config.yaml
d_mlp: 768
activation: "tanh_gelu"
norm: "layernorm"
norm_place: "pre"
positions: "rope"
qk_norm: false
attn_scale: 0.177
optimizer: "muon_variant"
decay_fraction: 0.56
decay_shape: "linear"
batch_tokens: 65536
dataset: "wikipedia_en"
Each number is 128 + 32 x the weight over its row's rms, rounded and kept within 0 to 255. Layers, rows and columns count from 0. Numbers have three digits each. The size before them is the row's rms in percent of the matrix's.

# v: layer 4 attention value, 192x192, rms 0.0462, rows 122-159, columns 96-127
# o: layer 4 attention output (transposed), 192x192, rms 0.0584, rows 122-159, columns 96-127
# q: layer 4 attention query, 192x192, rms 0.0485, rows 128-173, columns 96-127
# k: layer 4 attention key, 192x192, rms 0.05, rows 128-173, columns 96-127
v122 107:199156111171143093151094167028190184102086094123163080092118156151135120108151124152161135139120
o122 096:122177152120122132170159092172106099125130195155104143077107129095172120096073137134163069105156
v123 093:125168144161164095071138118105101095069129151182099125119104116118101129160132162162152129112135
o123 092:126154117128125174131164156111081114210143171147089141127147084130126101171147195088160129118130
v124 088:103139183136152164098122110137147155115127123066163134081111136156090085115120087126139112102115
o124 088:195114163086109083129132134189205129120121150131137061083151145062131170170108184099125142143144
v125 097:095148121121134162097112089084126106148097137117127120041132169069096143118163171081138164165091
o125 100:142201119120176115128135118163078135112123148113122152182096146167180126119113078158152113086157
v126 098:089129098126121181123182149166164129200131127103066144199092165081099107085108114098109068155116
o126 097:135188130093137099133134095174090080092146113103111174116174121170117175179161129134119086150162
v127 098:088079121114073090204154101177117086094123156144168180128128144117128159078079075111153209095133
o127 093:099122169098101192123102127111176135114155073149109070139104095125130124094129099150097096086113
q128 072:146103083171075111092158163117161170119097091110143135142094161178129083127153145097162112099158
k128 077:146081091105145098223102031103144125144155133169108138118159163138108177157144082090099099148128
q129 112:100124108135083108087187167110156159111086108092156151124076145156140084146149148082108144135136
k129 108:102150124139093125075147233117086151108106095105140086149147145125149068118124181134160170074125
q130 096:148147120139095096150164204099149185050090165131135161091088117153101083133146173145108153122125
k130 097:153171140123100105121112120144131142167125132130201109114094107153152114098091183116143172145087
q131 076:159163115085090138086122116175112126185123073096133104125181122153145153136106086088182101099217
k131 091:051108084155104134173146138141136132166107123113149120107127128135112108108147168147130193060085
q132 092:109141174110063139153093140157093119140113079132159151114088091165168143088115087098082148149159
k132 092:094139115149124121168157110137153144095119135082163171125141173126123091111168161148143076094122
q133 084:119174153139075079116162185091096184109075138045122153141076120147118095134169108139130125159110
k133 093:134149063139117133106167104159160137122095156126165133121101085175152102173113193124112134179099
q134 091:085183111117102113098129088145128161078121165136130160091127120133132087159142135157105106097175
k134 094:163117147178063094156127104142118067106187186131153189126123126110146116142137092114060122170149
q135 086:148108164141147117103118128163126118111159084126095139151192105190182134121130112070132103119178
k135 112:146089176105172103161129055131181075156188081149164114105156163074132200141061090112122155162138
q136 085:115137097131138160188074070103107083194142166138091144114138146084111190121089054143104162153109
k136 089:145071147163188173179132101094099126174180095119141140116183163106130133127129099099129164145163
q137 063:079180103124133138118164137125132148116109127127098114076115097100147113142143120127157113086140
k137 090:142184121128034102067114188127141151107131102158124137117122083151129120146118203115086130106092
q138 101:142104091158157166098171099110148163129110091067086132130088120045167094070173131101170090168201
k138 090:111171107138175086139101103157125155136126105055115130123167073160162094085153089143170146126142
q139 099:137126124135122088116116148071150095061078121106144111106139159169159116111178137132160134203147
k139 096:080145092128074127102134155159087161109079169118149170132119063147168095185093128173104158124125
q140 097:114116147090128063120152180139184128137174055213192178107135156157136095088163109094121055105106
k140 086:107207066132135043129144152079111086078106137116086129175136106153162149142090152109152207155118
q141 099:127120120063171094141124118113138101156113184147075126167112091108195102092152134078143157126104
k141 093:161167180105072150068136148143153074095182152127100096095123111114124106147160121129131085108147
q142 105:085068137119139092121163126131122116098160221116068098126119113121127137146165144101165087093108
k142 102:170112146170099148091139130055147163105113058112127152117169121145089133086127152153139097109082
q143 107:108142113150081089103146147174038094078129177118111158129153073144144160110121152146112086095130
k143 101:153151171123172146087132121105117128163138146108136066143119136128093078129145081132159105159088
q144 103:168125155139114110128137100158157197112115119094082063106086124099151133141088161156145186143132
k144 090:108120088120165116125171123117115126081174082165120171123152106145117074173095112165132091127068
q145 107:098086133123070063133099172134118108107168129131129088127053166142139125143124136161097160136136
k145 102:153110130120119168092138040093110127100119141094185179095195099158106146146171138101148096149146
q146 092:128132146104141131141169115152149088142047142095122088145124124199145144077161201121158117072104
k146 094:118121121106150142137135160123144120142168175173152132154160046123100112099097102111080137100098
q147 101:125118186100125150111097081109151090125136134158114153130106122190120155121185135117134152103199
k147 093:109129119137115144151105100065129067175171098150044210154147170092097157127117091064122090076146
q148 100:104078121102095109116167131136142114093095114117048117130133092142153126145179133118095115143110
k148 099:166099189084155191166143097149130149127117114146128182126080183119112186121132145112127105140176
q149 095:101160105136140143149141173072127127109095072094137170122107133128135173129097173151087134162137
k149 095:073127147123135095095117164149152109043121188085089105155118120208157107147164108128154126117112
q150 097:159172123063042078138097174138094118061102164100138127061123157061138139101091088149160136094147
k150 091:150108099139130179141112140107121148098168095152104092142163080110105093148108110111132106141119
q151 100:148115152183123111119165128138130108126089130135120145105153141096111120133109225172121098144171
k151 103:090135137082207104160067085135132150136156095161093103117122130154077161104135090126138110140103
q152 099:110158107105067184177181161088125200080080132181149101138113158137099133146227049145090116139115
k152 095:136130102108139136164085113126099090187141185156179158142138145119169127166116128168111080153144
q153 097:167155116084115151165151158076130054077138158090085149104064093151136116066114097083162128097115
k153 095:096146144121183119148122104103151127159133136164120173092115129120180146179111090093125105134134
q154 102:142108163139115088119116149094101107141144091108100165128173117152134138166109153211139112108127
k154 094:095176117118098131085161120101075170102108143106157195088116078097090135118131173141150103078147
q155 102:139103106048193148184142090090138061152125171131197137217139111100111104086106145108100098186137
k155 100:139085172179057107165087192161143112129084144155160084135111134107107107134152166117166187102183
q156 098:074069144110110131105107120135142117091123104151194136139060193065099074135082158068080116143157
k156 090:127123146102061141125156139149167103144119149106143097120180157138078138139200096157094132100120
q157 102:125159132132093090115132146101139139144160122140189135145148133157138105140186081118121140145077
k157 110:140080152106171132195110066135160065118146105131076112132121122128133152109148046157111120140175
q158 099:082072158140087095060107153213130143091160137156142144098142126121095133133068183116118129100124
k158 104:142129110140166094124104108099140105122136112090147128091118196124113162159139092092173151157178
q159 099:134169161132116155153097173125156123083148129168077083136158173148162147100115156220083106120124
k159 089:111188155058100135137101175133139133111126145127115128134093138108116079119134154130158140105139
v128 100:151117102153116107093114144111113094193163130191134142186153208143096096180145147136156105161094
o128 121:175148160122069121156096136146099129117101149105127122089085178157118101173180135076126130121103
v129 094:147195101083083101140075120179117106111096133123206126185127167161093126128162102117158122140115
o129 103:147161151139098140130099187090130129144107160089097069174182081076165121171067130147082100142106
v130 105:110132100141114106117095136182098120104137160141134134092177162186157114183087129134179146128107
o130 118:106134104144124164156091131129150096121185127153109116137154128128235103054082127116146109144149
v131 102:147115105114174090122151147129109126106171088129176072126112169150156120129121144143168143065147
o131 121:135110070146110111169154205153097161132163157139129108150073162145128104158153078137132117087152
v132 103:076123116094109101104147179117124122205120053143128131129131140089193083023109148128113071129172
o132 114:110079147150154118086068078116085139135122122124134149104096121155098145166080190122051135145146
v133 099:141145108095130114091145128047164129138093169071120172094095122109062146150116113077088134090119
o133 110:124123122147086186152147116123157131172080155145140133159087170166103148156118131101183132124129
v134 105:096190113112099103127111188113168134190134169076104148126126159121095108193155165151144181097137
o134 123:144077076138148168124110121164089118167140170088145159084099109116162114159058090146157114101115
v135 109:112096071135152125145102094097148101074097076084143149106088139135147128177079165122201107152108
o135 120:110120125104080129089130112110135132135142137083098117049119091102144130131208130163123123158102
v136 108:154170102160116163080121124120077207087100160106118126106161132145150113088167140097101118169128
o136 122:156135087117112161111179143144090106138164098188132131041105153169081161083108135122163143105156
v137 105:135188113108132159119125184140130167135095128047085101188186134127128101127146134152100125144126
o137 118:134146160146128158155126110141100123151168134119089132121139058198090179190136109079115114114129
v138 101:107147154133108104147114141115136134118145142084152153137129134148158149116034181158123136131188
o138 116:125140084133050143082153160105131116125118118101104133123127128127150106076115124063095091109167
v139 101:112110076093171159082124106174103100152161128123101085107129185160137156064188130117163145080096
o139 111:091105149159143167147146127143184175175170146169169139161139103119175155117101201096105108106166
v140 108:201151082137103155173113071124091139108148111153123088112081184149109169173142183127134121095147
o140 120:144139075140127138125116151167226118154157139166168127092151066129158136139108163081119170097058
v141 109:101066144170115144136112111142109072120134101139070044183180146116089142149149091142131130108158
o141 125:144107158105184115060130193132152153090108138079160136076147133163151147103183120070120154143179
v142 101:187178134105190142065126139112114113190104139105116070116110113086096090162105116157119091158158
o142 113:110132137152121198171191098150033140109147099131093063117118102126147137068120137125076148165147
v143 110:111141144122133118197096169128141120186144141105159093111089125153188204151101204068101115079175
o143 118:079081097159143115132134101123155111077162129150157138186126149132152144092158122091118169113085
v144 100:136128190143228136148147117142112205156152142105171111133089188167090140172097113107114118135105
o144 113:123146109102112122119163141105123137153123117121169142136100113101142109103076093090162061130038
v145 107:097067109103170144112121136154126155160158092145158176121112060180116123114113072144122084110106
o145 119:158131143137119138156195161107154128131121133171129140118134100092163152138135123123137143060130
v146 102:111042131103181120099110145108136135120112100129137116173169121138159148098127093124144119111156
o146 118:074119108165077139124055136096104185142169164177151134149139214112112124190107161053114102084146
v147 101:148124168160158134142136162076142113146078086111105105154025128171104133160139111153108158124129
o147 110:147161125124130050160165116120055161094139105073154150146158067075136176093064187156126109097096
v148 098:133184136112187127118106123130052089102154114123151097095105146165130121141164123156148129153159
o148 110:129127147154118143159162120141152056103078143100099186137116074132144114156161143154057125152131
v149 094:125114098191095118100133077108155148138104067133153091120180046102182106163107105101095205173139
o149 108:137123100164115123172139117100175129093151091178203169147160055188080153159172107067171080166082
v150 093:106060126085117132097164123154124151141156129133157144130085098146130136104126141175136148130110
o150 103:120134096060145160178088112082121200134165190124178144163184097172142083086177063111069124175154
v151 101:140130114119116117150112140127147126100094096117113154128196119141116103174140143130130152105094
o151 114:122180162063122152099154138091142083184147129110111147123141168155147140068060106118157186067135
v152 095:161108150145070109140140090082065116174148104126111116122101106081154149164162095147147229078157
o152 107:170166124136155108115132143100119157107192094106191100161156148093152093151120127100145141173162
v153 106:126121104074143134148132167210136074151166101111128115173111147079134131137086109159106193121103
o153 123:179104194062137127136075101069162133131207126154106126130098124121099080141163140092162163167169
v154 094:117106089112142156073147160085130128147094168111139133108137137139121171180110053153093130138074
o154 107:123110104151122190162063113213136136163206131176128153158129146078157084093126086112147160145118
v155 096:113117111143111092196156110121097097099140137111146139143151155129230126125087138086109129141168
o155 109:108130129162136174105099161119080125120125136168070114134119122169106055139068157176184110133074
v156 102:119134070107141137142149167120109112122148149053123133138118148138135141100115122125068080160157
o156 113:110143089092131161131111117125118137096098103125174144154151093179144118101110104175201151171127
v157 101:169125151130102135129111064134159117130161125146101080118103176144128117116087128105108163090105
o157 111:061121060096084115101216113117148181113134149080146095124156110141157119149143077152166084119238
v158 106:105139162171166094211126116182113114124169148109116130075100153135073125096151164110136095096101
o158 119:173124131081113114119082130169159147101090109138088116123109152071102128167151138124136119181144
v159 103:105127147137129093120130093161160122120095106099121138134104134130112084131162097127100130201108
o159 117:126137117094141107087159145111169141113206130095094128106103131147118105152153193118129119126147
q160 096:129090172159158152162153085157151115101121092164110146140152156126136133079062130142130115154120
k160 090:167094158145171140115105166089106216155123114130107168157214111118145154156119163119147139133131
q161 093:173134112153089159134125086160130150126143141135140098120091097124124079092142143126095127189035
k161 100:141154137079168128127127125141163140106171100068144075130118183092117174082115075112116088135198
q162 095:084130098149054112119145127087055140136169090108168110132092116191170217212113112122133101120124
k162 111:181094117149159168130122191069122162138158103125128155110123091116134144139212173132110114090128
q163 100:071115131122107103134165086149111097142137142154108104150129108160150160104093156084121157191177
k163 090:114117179179140206091099155095151085152185093145111135119173144105105179118121148149151106178201
q164 097:089133114156121137132107117141134138142154115137100167114175190153165154124149117091112121143116
k164 101:177115156130109194180107143090157135105177175098064167137127119082103160136107119141112111150138
q165 091:119103158130098140074125127115112133158142112170154142128120163041136120133123114138103114100101
k165 094:192103132079120153125097142089167156099184173168130093161126150209194112127184144072119111141132
q166 089:093120089167150140087140102115172086153148104125084168099174104053166139110107091130115119146189
k166 100:132121129127123078153157109104138125134141062124094066127175152153102193111128123102152107135140
q167 091:108062101103160096093138128147112155129168146091128131109160123085065144130112136126169212114108
k167 107:099144040063093111052150076184130125137115141080126115053129142163137096113159105116075146148150
q168 079:153140117136106099079160141185125145155161124087136137083118170180117137127117105138148104102081
k168 101:201083124115149066130120170171121166108178196160136098151110125176090115134114198076081091109084
q169 096:161165157135156092106117136209160137112082147134162133121102105122098108095129172109129116148092
k169 112:119152095102063121147115171176132132129125103125149121106146105119134109136113190071061158117105
q170 105:118166150113095103142075138087136117137109106142142146111141158116072139089130140110140116153153
k170 104:122099159156103184133158153120117104149108066067192175083128155108146090131128165125082172056090
q171 111:097068133087166098125133155081126144117108111179137120149159164100110159110106162109171122119132
k171 116:060139164141178154114096222163138078099129093168215128145170179154082119116116166090139157101128
q172 112:068144143136091142132102098166112137177176162112089164104158154122129119130140136143105092119149
k172 112:115100148157113096158117107124172137066076105132101154088087111130169117132116152088191110123121
q173 098:080117105155115143107119090087153150154107156168089154096121125142087119160135147149091131128107
k173 098:112119110121149133066188104028102121128086144148099147131121197135042146142099117136119119157139